Weights of a small transformer language model: vocabulary 32768.
Each number is 50 + 15 x the weight over its row's rms, rounded and kept within 0 to 99. Layers, rows and columns count from 0. The size before them is the row's rms in percent of the matrix's.

# layer 6 attention key, 512x512, rms 0.1, rows 43-151, columns 128-191
120:62 31 67 36 40 58 28 67 54 31 55 23 62 22 50 27 29 56 59 38 53 58 53 28 35 06 67 44 34 42 61 41 39 53 50 36 72 35 62 62 31 74 49 65 47 53 20 53 43 30 70 34 41 44 58 24 50 18 62 40 51 42 06 34
122:66 25 63 34 67 56 58 85 66 51 63 60 50 47 38 62 28 55 79 32 45 63 47 64 76 63 40 32 47 31 33 32 78 32 45 49 32 50 47 54 58 36 65 49 99 50 45 53 48 68 48 63 62 58 54 80 27 51 39 72 72 47 49 52
106:29 52 54 32 60 22 78 37 50 49 33 57 43 46 61 70 39 54 75 39 63 32 56 38 35 59 57 58 43 30 44 18 59 39 36 80 59 29 61 39 36 82 27 65 60 59 42 71 50 78 78 57 35 42 47 54 41 55 46 64 12 55 12 70
112:39 82 43 57 59 28 34 54 79 40 25 47 61 48 57 46 64 86 50 19 68 65 33 89 77 10 36 50 38 49 49 38 40 45 58 69 41 31 60 58 48 80 46 66 43 56 54 56 40 71 50 35 46 48 56 44 73 72 70 58 29 46 52 58
134:58 56 46 47 62 42 47 55 50 58 72 70 65 49 35 61 31 43 51 74 39 31 49 65 73 47 16 54 66 70 47 41 38 48 55 67 22 68 24 58 49 33 55 49 36 34 65 46 60 72 47 62 26 22 56 55 24 46 63 55 66 57 52 68
120:15 44 41 42 45 44 49 60 43 52 65 43 62 42 53 54 90 38 39 21 59 65 63 11 30 65 23 52 74 46 48 67 10 36 39 33 49 33 40 62 52 49 67 54 64 64 23 60 39 52 67 37 34 66 50 81 54 34 50 48 38 47 48 57
112:56 19 31 23 29 49 43 76 50 61 74 66 29 80 41 52 54 34 52 19 50 55 48 04 54 39 66 28 49 56 58 50 35 58 51 45 51 51 58 61 57 31 17 36 65 45 89 30 29 31 63 69 48 49 29 28 67 40 58 46 68 49 34 82
106:41 59 57 42 39 84 58 66 44 50 51 32 66 36 37 63 77 61 39 62 42 56 20 40 66 60 43 39 33 65 30 21 65 35 57 82 77 29 45 57 41 56 45 58 62 55 54 56 34 65 48 52 50 59 50 50 60 66 24 63 55 56 29 52
128:81 49 59 53 59 56 63 66 20 56 32 39 51 48 44 97 51 15 68 64 57 20 52 33 45 63 76 32 44 52 58 32 47 21 50 77 35 37 59 73 25 53 53 43 56 57 58 66 58 46 52 36 37 30 41 63 56 51 49 72 41 35 57 61
120:48 68 20 50 43 82 51 38 45 34 38 52 37 40 37 46 45 58 70 55 40 50 51 51 30 55 52 37 57 31 30 64 34 44 45 39 56 55 43 38 47 40 06 53 33 59 32 52 46 48 63 50 64 55 73 41 77 47 65 50 24 45 44 49
111:21 40 58 46 66 91 42 51 66 76 59 62 64 19 66 49 53 59 69 27 54 65 31 81 75 62 69 40 57 38 65 68 54 27 58 54 57 73 29 38 19 78 25 32 46 53 30 56 30 79 77 57 61 34 37 41 62 63 53 45 45 58 64 53
116:45 39 29 60 42 57 89 58 45 58 73 68 51 58 31 50 89 53 36 60 54 40 65 42 55 39 21 72 43 53 53 40 25 28 64 41 44 79 23 38 64 56 60 57 49 48 45 51 57 16 32 60 74 34 58 67 52 66 62 55 53 52 43 52
113:54 51 39 56 31 56 77 23 10 73 49 57 85 42 44 38 34 63 50 22 55 51 70 67 41 54 48 28 75 62 50 66 58 43 45 69 67 70 33 53 38 53 44 47 34 43 77 61 28 64 15 64 35 55 50 28 82 68 80 26 30 51 63 57
120:46 71 58 55 33 44 66 28 35 24 34 65 21 64 36 70 60 29 65 58 58 79 56 45 68 62 55 58 65 72 83 70 52 23 85 43 63 43 69 56 36 50 43 57 28 41 33 24 60 66 53 51 66 77 32 76 52 44 58 21 60 68 77 68
117:32 40 33 60 68 44 49 30 53 54 71 43 51 46 19 14 17 52 55 44 54 62 44 60 06 57 47 59 25 43 52 73 55 47 20 76 48 32 49 49 63 42 34 43 44 52 23 60 60 43 55 41 41 59 32 64 58 60 50 40 52 67 48 48
117:44 30 52 58 32 46 43 52 46 66 47 68 50 40 49 47 11 63 39 47 35 61 32 50 37 58 42 42 53 16 34 84 62 77 41 50 47 32 51 59 49 59 45 36 52 43 62 25 34 61 00 42 59 63 27 40 49 59 43 57 23 58 63 37
119:47 62 50 50 49 64 54 24 30 61 33 24 67 34 69 51 20 61 73 43 73 51 34 57 59 65 29 87 53 43 47 50 53 48 23 44 37 58 44 46 60 66 17 65 17 51 51 41 35 61 33 47 49 39 56 59 28 48 28 77 44 71 47 44
127:39 39 46 49 44 42 33 58 38 31 46 46 73 65 54 62 63 45 54 69 51 92 77 28 37 48 23 43 39 63 50 43 84 72 39 51 41 48 45 28 32 28 61 51 45 19 46 18 48 57 64 52 75 28 65 44 39 72 50 61 28 72 49 65
119:40 34 75 63 32 61 88 50 69 48 49 51 83 37 42 42 27 46 67 24 79 59 44 64 61 30 47 51 46 38 48 49 57 24 29 36 43 68 41 32 55 60 65 38 59 56 39 54 50 67 48 71 52 43 71 11 60 64 47 43 54 25 33 65
120:29 48 10 40 71 77 47 78 54 69 57 27 48 53 76 52 96 65 08 59 47 50 36 45 80 49 46 33 39 44 54 34 42 66 46 67 56 44 69 77 65 46 36 65 58 37 41 53 55 57 40 65 49 25 53 58 37 23 49 63 45 74 42 53
120:29 55 65 61 57 49 44 72 35 74 60 56 23 52 46 59 48 35 39 47 53 12 60 43 45 30 62 50 46 47 63 36 49 65 50 56 54 68 43 50 68 50 55 36 43 69 52 40 58 62 61 41 63 72 52 49 60 28 43 35 59 17 35 55
114:34 67 44 57 44 78 28 64 76 66 26 17 59 34 66 29 42 56 44 56 46 73 82 57 43 38 65 66 66 46 47 45 51 72 22 46 63 35 35 59 72 47 70 80 51 42 69 58 55 36 48 75 36 40 42 67 15 30 72 45 45 37 50 54
118:65 55 52 40 75 60 52 30 42 53 37 80 64 35 34 39 48 67 41 29 69 53 73 49 59 50 57 63 47 38 14 69 36 47 49 28 18 49 27 70 18 71 45 65 36 25 53 32 60 73 51 48 66 24 39 54 39 26 60 36 52 53 42 24
116:59 59 51 41 68 66 49 42 30 50 52 43 60 42 60 53 00 70 79 57 67 56 32 78 54 55 33 48 66 52 71 68 55 76 46 61 58 55 50 45 44 57 54 50 50 65 52 39 40 74 53 29 40 67 37 54 66 54 51 23 44 46 42 58
118:60 80 82 54 14 80 59 40 56 55 65 67 57 42 11 75 46 35 40 47 66 73 71 31 56 33 47 24 32 43 60 61 39 68 38 37 60 43 27 44 60 56 44 56 65 42 54 65 65 18 74 68 44 32 46 39 57 48 63 53 96 38 52 71
111:39 37 25 55 43 27 50 60 58 71 41 79 65 62 76 53 63 36 45 40 66 43 57 21 88 52 68 46 38 66 52 39 26 68 43 77 27 30 48 23 57 66 60 47 51 43 82 49 47 71 49 58 52 53 26 29 35 68 49 68 51 58 58 33
117:28 33 57 43 57 68 42 46 37 41 44 40 41 34 43 38 22 63 51 48 55 67 55 51 46 54 25 46 43 52 54 59 55 47 57 73 14 50 13 45 93 53 58 16 49 51 29 27 78 67 27 45 77 50 53 26 69 49 73 46 26 59 53 63
120:68 43 42 54 61 57 52 36 64 41 45 25 59 45 57 44 73 79 45 66 70 73 52 44 41 55 60 59 64 64 45 54 50 51 50 50 36 33 48 55 52 46 19 50 45 48 56 52 63 32 45 63 44 84 31 59 19 54 50 67 57 40 52 45
111:51 62 56 50 46 47 66 25 33 50 51 55 51 35 67 65 78 63 64 48 12 51 20 34 58 62 52 35 51 63 59 63 59 64 31 52 52 38 78 34 49 72 46 49 54 67 42 35 70 22 42 32 66 70 48 38 60 22 61 24 78 59 65 44
118:44 44 66 51 68 75 54 58 37 43 34 10 63 61 42 42 62 71 52 52 59 61 22 47 54 70 70 55 45 52 54 57 28 54 34 55 65 76 72 42 29 42 50 83 73 39 50 54 32 25 33 29 74 63 47 72 33 53 38 68 51 41 53 58
113:42 55 40 83 51 65 61 39 45 55 45 47 77 61 74 55 50 42 59 48 51 42 48 18 51 40 55 71 22 45 40 52 62 63 63 39 26 22 65 30 31 63 22 67 47 48 18 91 50 19 46 72 61 41 70 57 38 72 52 43 56 61 31 77
121:57 39 35 32 32 60 40 61 47 43 51 82 32 72 42 62 56 55 42 53 51 51 43 35 41 37 52 52 63 23 35 28 19 38 58 51 54 59 54 68 36 41 58 63 55 54 53 41 54 81 44 69 59 36 53 48 58 36 56 42 56 43 32 50
115:30 25 35 32 79 56 42 63 43 49 67 26 22 41 46 41 62 58 61 50 75 50 38 32 48 42 59 37 61 58 48 41 86 76 43 58 68 48 55 43 53 54 66 50 64 47 62 34 73 51 57 56 41 64 72 42 36 28 63 60 53 37 62 49
121:42 34 68 65 31 56 99 43 63 20 43 57 38 41 46 23 16 37 25 63 29 46 23 40 57 33 40 79 89 62 33 52 48 66 33 27 72 31 44 64 40 60 50 40 48 53 32 59 49 41 44 50 46 60 40 77 51 47 52 57 66 46 50 32
114:36 39 42 34 47 36 49 66 64 28 60 62 45 59 32 31 28 44 58 42 49 33 29 58 60 57 60 53 40 26 60 62 43 33 61 64 37 52 37 51 53 53 63 29 46 43 42 55 53 71 73 55 46 65 61 45 45 61 63 23 57 45 30 63
112:67 58 48 51 62 00 72 55 57 55 62 52 66 66 67 39 16 64 45 52 47 24 63 33 52 57 36 37 33 41 58 32 58 52 42 46 44 91 58 15 57 50 41 37 45 38 32 70 22 65 46 31 45 59 48 59 81 58 23 61 36 41 66 47
114:18 44 46 74 51 70 91 35 40 54 57 43 53 64 44 70 43 33 39 66 68 52 55 50 53 41 20 51 62 74 50 95 51 45 34 46 60 83 48 74 80 31 55 41 56 56 31 61 35 60 44 62 48 45 65 47 51 33 47 47 40 31 26 58
119:49 74 56 54 49 63 55 48 74 40 59 42 27 49 50 54 52 38 20 50 65 34 47 53 75 45 72 13 63 72 66 30 59 48 36 61 60 56 28 42 57 59 62 01 53 22 33 51 47 75 63 48 64 31 27 56 43 50 39 58 58 63 59 47
120:27 39 67 60 74 70 32 59 81 45 35 34 65 56 57 46 80 60 60 32 44 73 40 61 43 56 67 55 48 54 46 41 57 41 35 68 44 35 46 81 07 60 46 12 47 73 53 65 77 42 35 58 58 74 47 65 56 39 46 51 56 69 69 90
116:92 60 63 62 33 50 25 53 53 52 67 60 51 73 62 49 27 29 96 39 45 75 54 32 55 63 29 60 72 60 60 59 57 51 35 31 43 33 67 40 64 58 56 59 34 43 52 58 47 48 47 42 74 84 58 50 26 48 42 52 41 60 55 41
116:44 36 67 51 44 76 56 66 66 49 60 42 59 63 60 27 64 47 60 56 27 64 62 66 58 68 39 33 60 36 42 51 66 53 35 57 27 50 47 44 39 40 72 14 47 41 44 56 44 31 45 66 59 58 48 68 21 59 47 38 24 55 81 15
116:67 64 55 61 38 60 19 48 39 66 66 59 40 49 46 51 80 39 56 52 57 50 58 54 21 33 77 60 42 69 43 65 59 64 59 48 35 59 48 28 40 73 48 49 57 64 71 39 34 51 56 55 57 51 58 35 99 50 50 22 74 47 47 34
115:67 32 42 60 66 58 68 58 39 62 37 43 41 49 70 56 46 48 18 55 41 48 61 72 62 64 45 61 45 43 79 30 30 32 56 51 30 46 58 38 58 35 48 53 46 26 47 81 18 46 60 33 64 43 81 71 25 19 23 60 26 47 58 46
118:82 44 35 41 72 74 89 41 51 61 30 69 39 46 20 48 60 69 43 43 42 48 52 61 68 85 62 59 56 32 59 57 49 47 41 55 68 53 62 36 51 40 55 72 39 74 49 29 38 81 81 50 53 18 72 55 34 78 42 73 58 45 79 51
118:69 44 67 38 62 57 60 51 44 49 62 49 45 53 40 58 69 93 42 41 42 43 36 33 49 69 45 25 38 75 37 45 51 44 59 63 59 81 53 68 55 53 70 43 53 64 37 51 71 50 62 34 53 17 53 58 42 67 49 44 42 78 69 46
114:48 76 20 70 71 69 29 53 50 44 56 25 56 39 45 77 55 48 59 53 30 75 24 39 44 69 22 84 32 58 66 55 49 57 42 51 51 75 26 78 30 48 61 37 57 52 60 52 43 48 69 34 26 68 30 50 92 52 63 31 69 38 47 69
112:65 31 58 32 25 42 68 53 52 56 44 43 54 27 33 28 39 49 34 70 54 51 66 69 42 41 54 41 77 51 19 59 56 80 44 64 15 45 71 65 35 62 51 62 45 41 70 31 55 38 49 80 47 37 55 52 63 68 56 43 59 53 14 49
121:56 53 35 50 76 69 38 58 58 58 38 66 41 44 20 37 39 54 43 41 51 43 48 60 47 60 41 53 34 54 42 40 68 52 27 48 58 42 61 39 43 48 21 64 47 74 62 43 34 88 52 56 52 23 56 49 58 54 66 58 50 39 43 67
120:53 21 35 58 47 41 79 33 84 66 31 55 47 45 40 49 71 68 66 63 38 53 55 57 50 76 62 27 57 43 45 54 51 29 75 66 51 42 31 58 27 59 45 53 48 56 40 63 48 49 46 61 52 56 45 48 50 68 40 53 71 76 27 61
112:60 33 75 39 46 62 56 39 58 65 53 57 48 33 52 38 25 49 37 99 53 52 52 23 35 61 40 53 53 23 48 43 32 37 32 53 40 35 43 49 32 20 36 79 51 57 43 39 45 65 55 46 49 53 36 47 34 41 41 29 29 60 50 06
115:42 31 61 57 61 43 31 63 48 44 69 53 49 69 38 54 67 49 41 19 38 58 38 49 51 59 51 33 43 49 57 54 53 58 67 40 48 70 28 62 77 58 24 42 36 39 54 70 12 40 45 26 59 65 60 49 42 61 29 26 37 61 43 42
109:46 46 52 60 28 60 57 54 32 51 54 56 51 45 50 26 67 64 64 71 39 47 37 56 58 33 73 51 28 60 35 41 24 47 31 20 84 62 48 78 61 55 36 62 45 53 51 69 45 32 55 39 76 49 46 42 18 47 13 49 80 45 43 33
117:44 62 51 56 61 57 65 65 48 37 14 68 27 73 37 35 29 63 66 40 50 06 59 73 46 35 46 58 52 38 37 28 47 59 45 67 31 30 39 28 41 33 45 72 36 69 41 41 30 69 86 21 32 49 58 73 51 41 58 49 42 53 36 76
117:32 62 30 44 71 42 65 72 47 53 30 58 13 57 60 19 47 47 47 31 37 23 43 30 54 69 61 51 44 28 67 54 48 55 35 31 68 43 70 13 36 47 48 52 42 65 58 62 40 59 32 62 59 50 32 47 51 38 46 35 57 43 56 74
119:51 37 24 40 65 68 48 20 49 34 64 31 68 25 39 66 76 38 57 65 17 75 31 37 52 63 49 41 54 28 54 61 42 38 36 58 60 51 52 73 54 62 78 33 64 42 34 36 50 69 64 25 40 65 72 66 45 61 49 47 37 41 39 23
120:23 42 28 18 44 45 73 55 31 61 42 36 63 78 48 25 72 34 51 32 33 44 69 33 54 52 51 40 31 37 51 58 70 59 46 57 64 44 68 58 49 52 44 44 40 48 21 67 52 50 58 33 78 57 69 71 56 47 55 47 65 45 71 63
112:60 49 59 19 53 71 28 46 56 54 54 83 51 61 30 64 30 73 46 70 49 69 40 28 34 33 65 49 49 49 57 36 30 42 81 74 07 55 55 47 66 58 41 64 58 65 74 41 60 43 45 48 73 64 34 61 33 62 72 38 33 36 34 44
113:54 56 44 40 60 60 66 40 70 13 21 41 38 48 49 64 40 52 39 73 42 37 61 49 62 51 65 18 48 69 40 32 42 41 54 45 66 40 37 52 41 51 53 32 67 50 45 57 44 72 38 33 33 63 57 58 52 64 60 83 45 44 72 22
122:52 37 38 52 50 73 52 28 44 61 62 43 59 52 51 50 70 55 59 52 43 46 56 48 02 51 29 29 26 81 42 21 61 49 54 72 27 72 31 62 37 57 75 81 33 19 45 50 60 86 42 26 62 39 48 55 82 37 54 81 47 50 64 61
111:50 43 60 60 40 29 35 61 22 69 48 61 74 49 45 62 31 33 21 16 80 45 55 44 26 37 44 66 44 69 42 53 54 30 44 39 38 47 66 33 75 48 40 65 21 54 51 42 59 33 67 32 72 37 40 63 56 65 74 58 51 56 59 32
112:82 66 53 35 48 63 42 65 47 44 60 32 79 49 47 41 82 51 60 82 62 43 78 36 41 42 60 68 39 39 62 43 20 54 66 59 49 66 51 40 83 54 61 44 52 41 31 55 33 48 30 60 68 81 33 37 63 73 41 19 39 24 48 38
121:38 61 29 33 60 42 58 55 59 24 69 61 41 52 40 61 63 72 62 59 21 31 69 30 42 56 56 35 69 30 53 47 58 53 55 48 36 51 33 60 56 67 33 31 34 42 65 63 50 31 77 50 63 49 59 60 43 77 57 39 46 23 54 48
121:47 55 43 37 53 42 71 58 41 43 58 59 37 35 63 38 54 50 59 33 42 50 57 55 51 28 74 39 61 33 63 30 52 46 55 51 15 54 41 30 42 49 34 55 55 34 37 46 43 43 39 60 62 54 71 66 64 59 39 65 67 54 53 53
109:58 45 39 52 68 23 89 59 49 73 39 48 68 46 40 46 30 17 29 43 48 25 53 31 45 45 51 24 48 54 59 70 39 52 45 45 68 52 70 29 54 52 48 50 31 30 47 65 27 51 54 27 51 55 58 38 70 62 48 64 48 45 52 62
122:53 40 52 69 52 55 39 57 29 53 48 60 53 59 56 35 80 48 55 43 73 41 65 48 49 29 63 41 55 48 31 54 49 35 55 60 47 50 57 54 33 52 55 70 50 66 57 50 37 53 69 46 42 76 47 63 33 43 50 36 54 52 45 40
109:82 99 45 63 61 56 74 53 48 36 30 42 58 62 63 63 32 32 44 65 58 31 46 55 56 56 54 29 78 57 42 43 49 48 82 77 91 52 44 44 22 39 48 40 41 38 65 43 30 62 82 37 62 58 41 49 43 52 40 53 43 27 48 19
112:68 45 14 46 47 41 51 52 21 56 46 37 90 60 78 43 36 53 62 52 64 74 35 51 17 57 45 41 31 45 55 54 38 48 52 49 50 68 52 69 33 72 55 43 40 71 59 75 67 26 45 77 49 08 39 45 56 41 41 72 34 47 52 38
122:65 33 44 33 60 33 54 45 62 46 59 39 37 65 78 62 78 42 63 28 33 41 37 55 44 53 70 64 39 20 47 26 72 57 41 60 56 47 76 37 64 37 51 30 25 39 26 44 28 75 22 64 68 56 33 71 32 39 48 54 43 36 73 64
117:68 58 28 83 50 27 39 65 45 28 65 65 64 54 20 60 99 80 58 46 56 75 75 42 58 55 50 60 79 49 35 53 55 22 47 51 43 58 40 67 48 52 79 66 40 56 47 36 32 47 63 78 56 40 44 46 29 43 27 65 50 27 39 53
123:38 70 41 56 58 50 67 64 56 31 49 53 56 52 43 57 51 60 39 50 42 59 21 52 59 22 33 48 55 50 53 53 55 44 53 43 48 48 30 61 37 61 31 60 53 52 46 56 45 55 51 78 79 51 38 46 41 47 49 42 57 52 60 57
116:59 30 39 42 45 58 46 41 67 65 64 53 24 41 26 48 53 48 66 53 45 61 77 54 37 50 50 36 42 36 60 34 50 48 37 49 67 48 47 64 61 38 35 11 44 56 43 29 38 32 80 74 51 34 49 59 49 71 32 83 46 62 48 71
113:30 44 25 59 45 48 53 28 29 56 61 48 41 68 49 49 78 68 48 57 53 67 60 51 32 24 53 58 63 72 72 52 35 54 62 57 56 62 39 50 42 53 46 61 23 44 52 50 64 26 46 58 46 85 47 53 43 67 63 54 59 38 69 38
119:38 39 29 61 67 46 17 34 49 17 56 68 35 51 59 41 13 55 60 36 65 62 30 58 59 49 48 72 71 25 55 36 62 69 46 58 41 47 53 59 67 39 69 26 45 35 57 35 44 53 60 60 56 88 73 54 64 73 59 46 64 54 59 39
116:42 58 58 62 51 72 21 00 29 50 50 44 38 57 42 44 52 32 61 35 45 54 59 39 32 56 64 50 46 42 63 25 55 60 28 14 47 55 68 15 35 17 41 53 43 23 56 47 67 66 42 55 48 36 42 56 45 60 42 61 71 45 33 76
111:73 38 31 00 50 47 84 40 54 11 17 49 21 27 51 57 23 59 65 36 44 24 28 48 53 16 23 41 47 35 78 45 28 45 46 67 63 64 54 49 35 41 40 54 56 43 47 61 24 63 35 41 47 54 55 51 44 60 29 46 39 33 46 75
113:80 79 36 64 47 52 45 65 56 60 53 59 42 48 65 32 41 43 42 97 48 38 49 59 44 54 62 65 68 57 37 70 46 52 71 70 49 46 66 29 55 77 85 37 59 32 34 45 30 50 62 22 30 54 51 55 73 26 30 30 27 74 48 61
117:28 54 49 60 42 70 81 69 46 55 44 32 23 32 48 30 58 65 37 76 34 46 40 56 62 62 47 36 50 55 62 81 12 51 38 42 54 58 68 59 64 77 39 54 62 50 46 33 20 74 65 47 33 67 32 53 85 74 48 35 49 39 47 49
113:46 53 36 12 55 51 41 42 44 37 47 68 41 55 34 48 35 36 54 51 44 36 56 50 53 49 46 65 57 66 61 64 50 56 54 55 36 62 57 68 57 39 55 26 31 42 42 42 34 60 36 35 02 54 43 51 52 37 42 52 16 59 50 55
112:37 60 49 15 40 34 61 34 51 68 47 67 43 61 55 65 50 66 57 53 59 65 51 66 55 51 49 76 29 19 48 42 24 65 12 52 47 75 46 62 62 41 50 54 41 60 61 63 24 40 36 32 39 55 44 56 45 55 51 48 62 36 54 54
114:40 51 67 60 41 48 24 67 29 71 36 58 41 10 60 56 60 33 43 28 83 05 70 63 58 34 76 50 49 46 43 67 20 24 53 43 45 73 55 44 42 49 61 97 31 41 53 38 52 63 35 50 53 26 35 45 59 73 33 48 32 42 46 55
115:14 47 40 34 49 37 51 52 40 64 78 72 57 54 48 49 99 68 60 85 38 57 74 62 36 42 19 55 45 39 30 43 61 35 63 66 49 58 66 57 38 60 99 46 64 81 44 44 41 51 45 60 51 29 41 73 79 52 41 59 74 35 36 46
112:67 29 15 49 45 42 45 56 71 51 53 54 58 53 28 66 44 60 38 57 33 31 36 29 43 43 57 59 53 43 55 80 43 52 47 43 73 51 64 42 51 72 26 70 39 64 40 48 67 67 42 49 41 42 42 82 42 73 43 56 76 51 49 75
115:53 40 52 47 26 75 54 42 65 63 50 78 38 67 48 68 63 33 58 57 55 47 54 41 59 59 45 65 36 32 96 42 39 46 36 61 35 49 51 36 46 60 34 49 38 62 56 27 58 59 60 54 37 64 76 71 41 56 38 57 40 72 79 58
111:41 44 56 75 53 71 26 43 43 45 51 50 56 70 30 33 61 51 37 55 84 35 60 75 39 49 26 30 31 63 62 35 32 60 53 53 38 36 62 71 42 65 53 51 33 46 55 74 60 49 42 43 74 26 55 60 74 22 58 56 55 58 66 69
118:56 33 65 74 52 59 59 16 62 73 55 56 40 73 76 52 67 54 62 62 48 69 68 43 31 89 52 00 49 45 55 59 50 85 66 62 75 50 37 47 63 57 67 66 43 14 76 19 66 50 30 18 45 58 53 57 65 67 53 42 19 57 41 52
083:66 83 50 59 30 22 35 58 51 42 46 53 68 76 19 62 33 54 46 25 57 29 49 29 53 33 45 48 39 98 73 67 76 56 58 46 35 25 71 50 34 36 53 54 50 44 69 59 53 58 50 64 40 59 42 59 22 38 58 60 56 59 40 59
084:57 74 61 50 25 63 21 59 28 54 43 44 55 39 34 73 72 62 40 63 67 53 65 65 36 50 24 31 48 66 38 70 55 54 20 64 48 50 81 46 23 36 42 59 59 56 65 62 46 65 28 42 49 58 76 29 44 51 52 36 78 20 54 45
079:42 46 37 49 52 60 45 54 63 25 47 41 42 52 80 59 61 34 29 55 55 65 61 50 50 36 59 63 37 51 50 25 54 36 60 40 41 24 30 60 47 48 62 34 62 32 37 38 62 25 60 52 61 27 26 58 82 24 33 46 79 51 31 47
085:48 78 58 52 44 48 42 38 64 69 32 50 40 49 87 85 35 62 60 60 41 52 33 29 53 29 46 47 66 72 64 67 58 45 52 55 31 35 38 41 46 41 84 45 56 42 74 50 78 44 43 43 41 62 28 47 55 70 44 46 63 39 44 36
086:45 58 67 32 50 75 58 66 51 56 75 51 45 42 59 52 58 45 57 63 37 24 81 47 36 50 79 67 36 31 45 55 39 51 27 38 48 53 80 44 23 32 42 43 49 44 46 43 44 63 42 47 77 48 63 26 66 39 49 39 37 24 66 41
091:58 46 64 56 35 53 49 96 76 38 54 41 27 67 56 52 45 45 52 40 40 53 59 26 11 51 49 70 50 38 53 53 47 47 05 35 58 37 38 64 56 50 60 56 77 49 42 27 70 42 47 62 72 57 65 70 57 29 65 40 55 63 54 35
081:71 33 71 19 39 28 34 66 61 37 54 33 57 83 71 35 66 53 52 61 39 36 57 35 54 26 54 39 53 55 70 42 60 53 73 18 48 29 38 31 73 23 69 53 50 40 49 66 43 38 28 56 78 51 51 57 61 50 40 79 54 39 35 61
089:53 66 38 76 65 52 03 60 42 58 53 40 55 09 45 71 56 47 54 52 54 51 51 67 44 52 44 55 32 54 30 60 47 23 52 65 47 33 53 60 53 48 52 53 72 50 59 48 59 62 32 54 32 59 41 33 61 39 53 31 63 33 29 46
096:33 17 28 46 67 67 80 57 53 49 66 65 50 34 34 76 28 50 51 40 24 45 45 84 60 83 35 59 36 30 41 62 53 38 35 59 48 80 71 52 53 69 28 56 12 53 39 52 44 53 46 68 62 47 51 31 79 39 41 41 24 26 36 42
098:60 75 40 56 42 41 45 54 62 54 57 66 50 56 50 31 53 56 43 38 61 62 27 53 61 33 40 56 47 67 69 40 72 76 45 72 19 74 41 46 49 58 45 46 33 74 24 52 44 58 79 75 50 38 43 68 17 32 31 55 57 29 43 56
103:33 43 55 51 39 40 35 41 61 41 63 59 37 47 62 33 18 57 70 59 23 42 61 55 41 68 45 46 41 48 30 55 36 45 43 62 57 83 54 28 39 74 40 61 56 62 48 38 46 58 53 49 39 42 61 35 35 36 54 45 25 41 46 70
093:46 57 72 51 44 61 34 70 54 45 62 50 17 59 60 52 91 57 67 38 69 09 47 50 38 59 48 42 35 51 30 33 63 38 40 74 59 61 39 68 50 42 70 41 41 33 63 47 52 38 36 55 72 47 32 60 48 24 49 28 58 49 65 37
099:37 64 58 55 71 71 59 46 77 64 41 42 62 64 64 59 55 43 34 53 73 31 34 22 56 57 22 35 57 74 76 40 39 35 61 58 48 48 56 61 52 41 76 39 48 43 56 67 69 36 34 69 50 66 52 48 44 47 46 36 53 56 51 66
103:42 44 56 54 59 74 58 46 45 68 42 42 25 31 64 45 21 43 35 66 67 52 74 96 42 52 68 71 81 48 29 42 41 47 62 44 59 27 27 31 50 60 42 35 63 65 50 59 57 84 54 55 52 54 68 45 37 58 27 56 54 71 45 50
090:47 57 48 51 55 30 84 32 53 51 57 39 62 38 55 43 19 20 44 30 38 42 56 75 34 51 70 55 39 33 22 62 41 62 47 72 55 57 39 58 51 66 20 54 44 40 56 31 61 47 24 66 47 58 46 61 45 68 79 38 30 56 40 28
113:74 42 53 18 48 36 27 33 78 53 23 71 41 79 82 47 31 39 65 73 39 66 43 34 45 49 62 41 59 49 71 31 62 55 46 46 36 55 58 68 76 50 58 35 45 74 47 43 25 49 51 51 54 60 38 57 45 54 40 26 50 56 38 22
106:30 22 74 56 52 76 49 71 47 24 68 57 87 43 35 40 35 60 64 44 85 55 67 34 24 52 82 65 44 46 33 56 38 61 46 35 65 43 42 41 38 82 25 63 66 64 48 37 51 69 44 39 40 56 51 32 45 50 77 32 26 46 70 63
104:27 52 59 47 58 49 38 74 31 78 27 45 40 32 33 18 83 63 47 39 72 62 63 67 52 42 58 56 51 55 44 36 40 81 32 25 55 42 38 48 34 53 50 81 32 57 51 51 52 55 51 51 47 45 64 68 58 36 47 65 38 63 80 42
103:51 50 42 63 43 33 53 75 44 56 42 61 42 57 40 39 99 69 33 51 59 57 51 55 68 57 28 33 31 17 42 67 78 60 32 44 48 65 69 68 47 66 35 44 73 52 21 67 33 50 52 40 42 44 57 54 30 56 80 51 60 43 27 62
110:38 60 75 41 46 72 41 49 52 28 59 46 53 42 56 48 78 44 49 26 63 63 52 48 53 69 43 27 40 57 57 49 66 72 43 56 50 79 42 29 84 37 61 51 46 46 24 61 47 37 56 59 43 52 40 52 61 50 51 55 40 50 71 86
110:55 61 75 57 28 30 35 61 77 63 40 40 64 64 50 47 68 52 36 51 60 39 45 28 72 47 80 51 51 38 64 54 63 47 48 35 23 64 43 66 75 28 63 51 59 32 45 76 28 48 46 50 45 56 41 57 55 45 35 63 81 43 51 30
104:42 38 65 48 37 53 34 53 57 33 49 21 53 62 52 40 43 58 39 56 48 52 59 59 27 54 37 22 69 40 58 63 56 16 27 39 49 48 55 40 32 52 27 59 46 59 63 68 45 50 30 47 51 53 55 63 87 56 65 29 61 30 50 41
094:49 43 62 60 45 27 56 41 51 51 55 35 72 48 71 42 60 40 55 36 28 48 57 65 47 30 64 28 53 57 49 23 35 85 63 83 36 83 51 55 70 41 65 58 48 59 56 42 62 22 80 72 42 64 51 60 57 34 35 82 55 50 33 46
111:45 30 40 60 67 53 31 51 45 45 51 21 56 37 67 30 39 43 40 45 37 57 78 47 37 54 60 70 40 45 28 77 52 68 68 54 72 51 71 50 30 84 23 59 51 40 08 49 64 53 58 49 54 45 37 51 28 61 39 40 41 61 45 49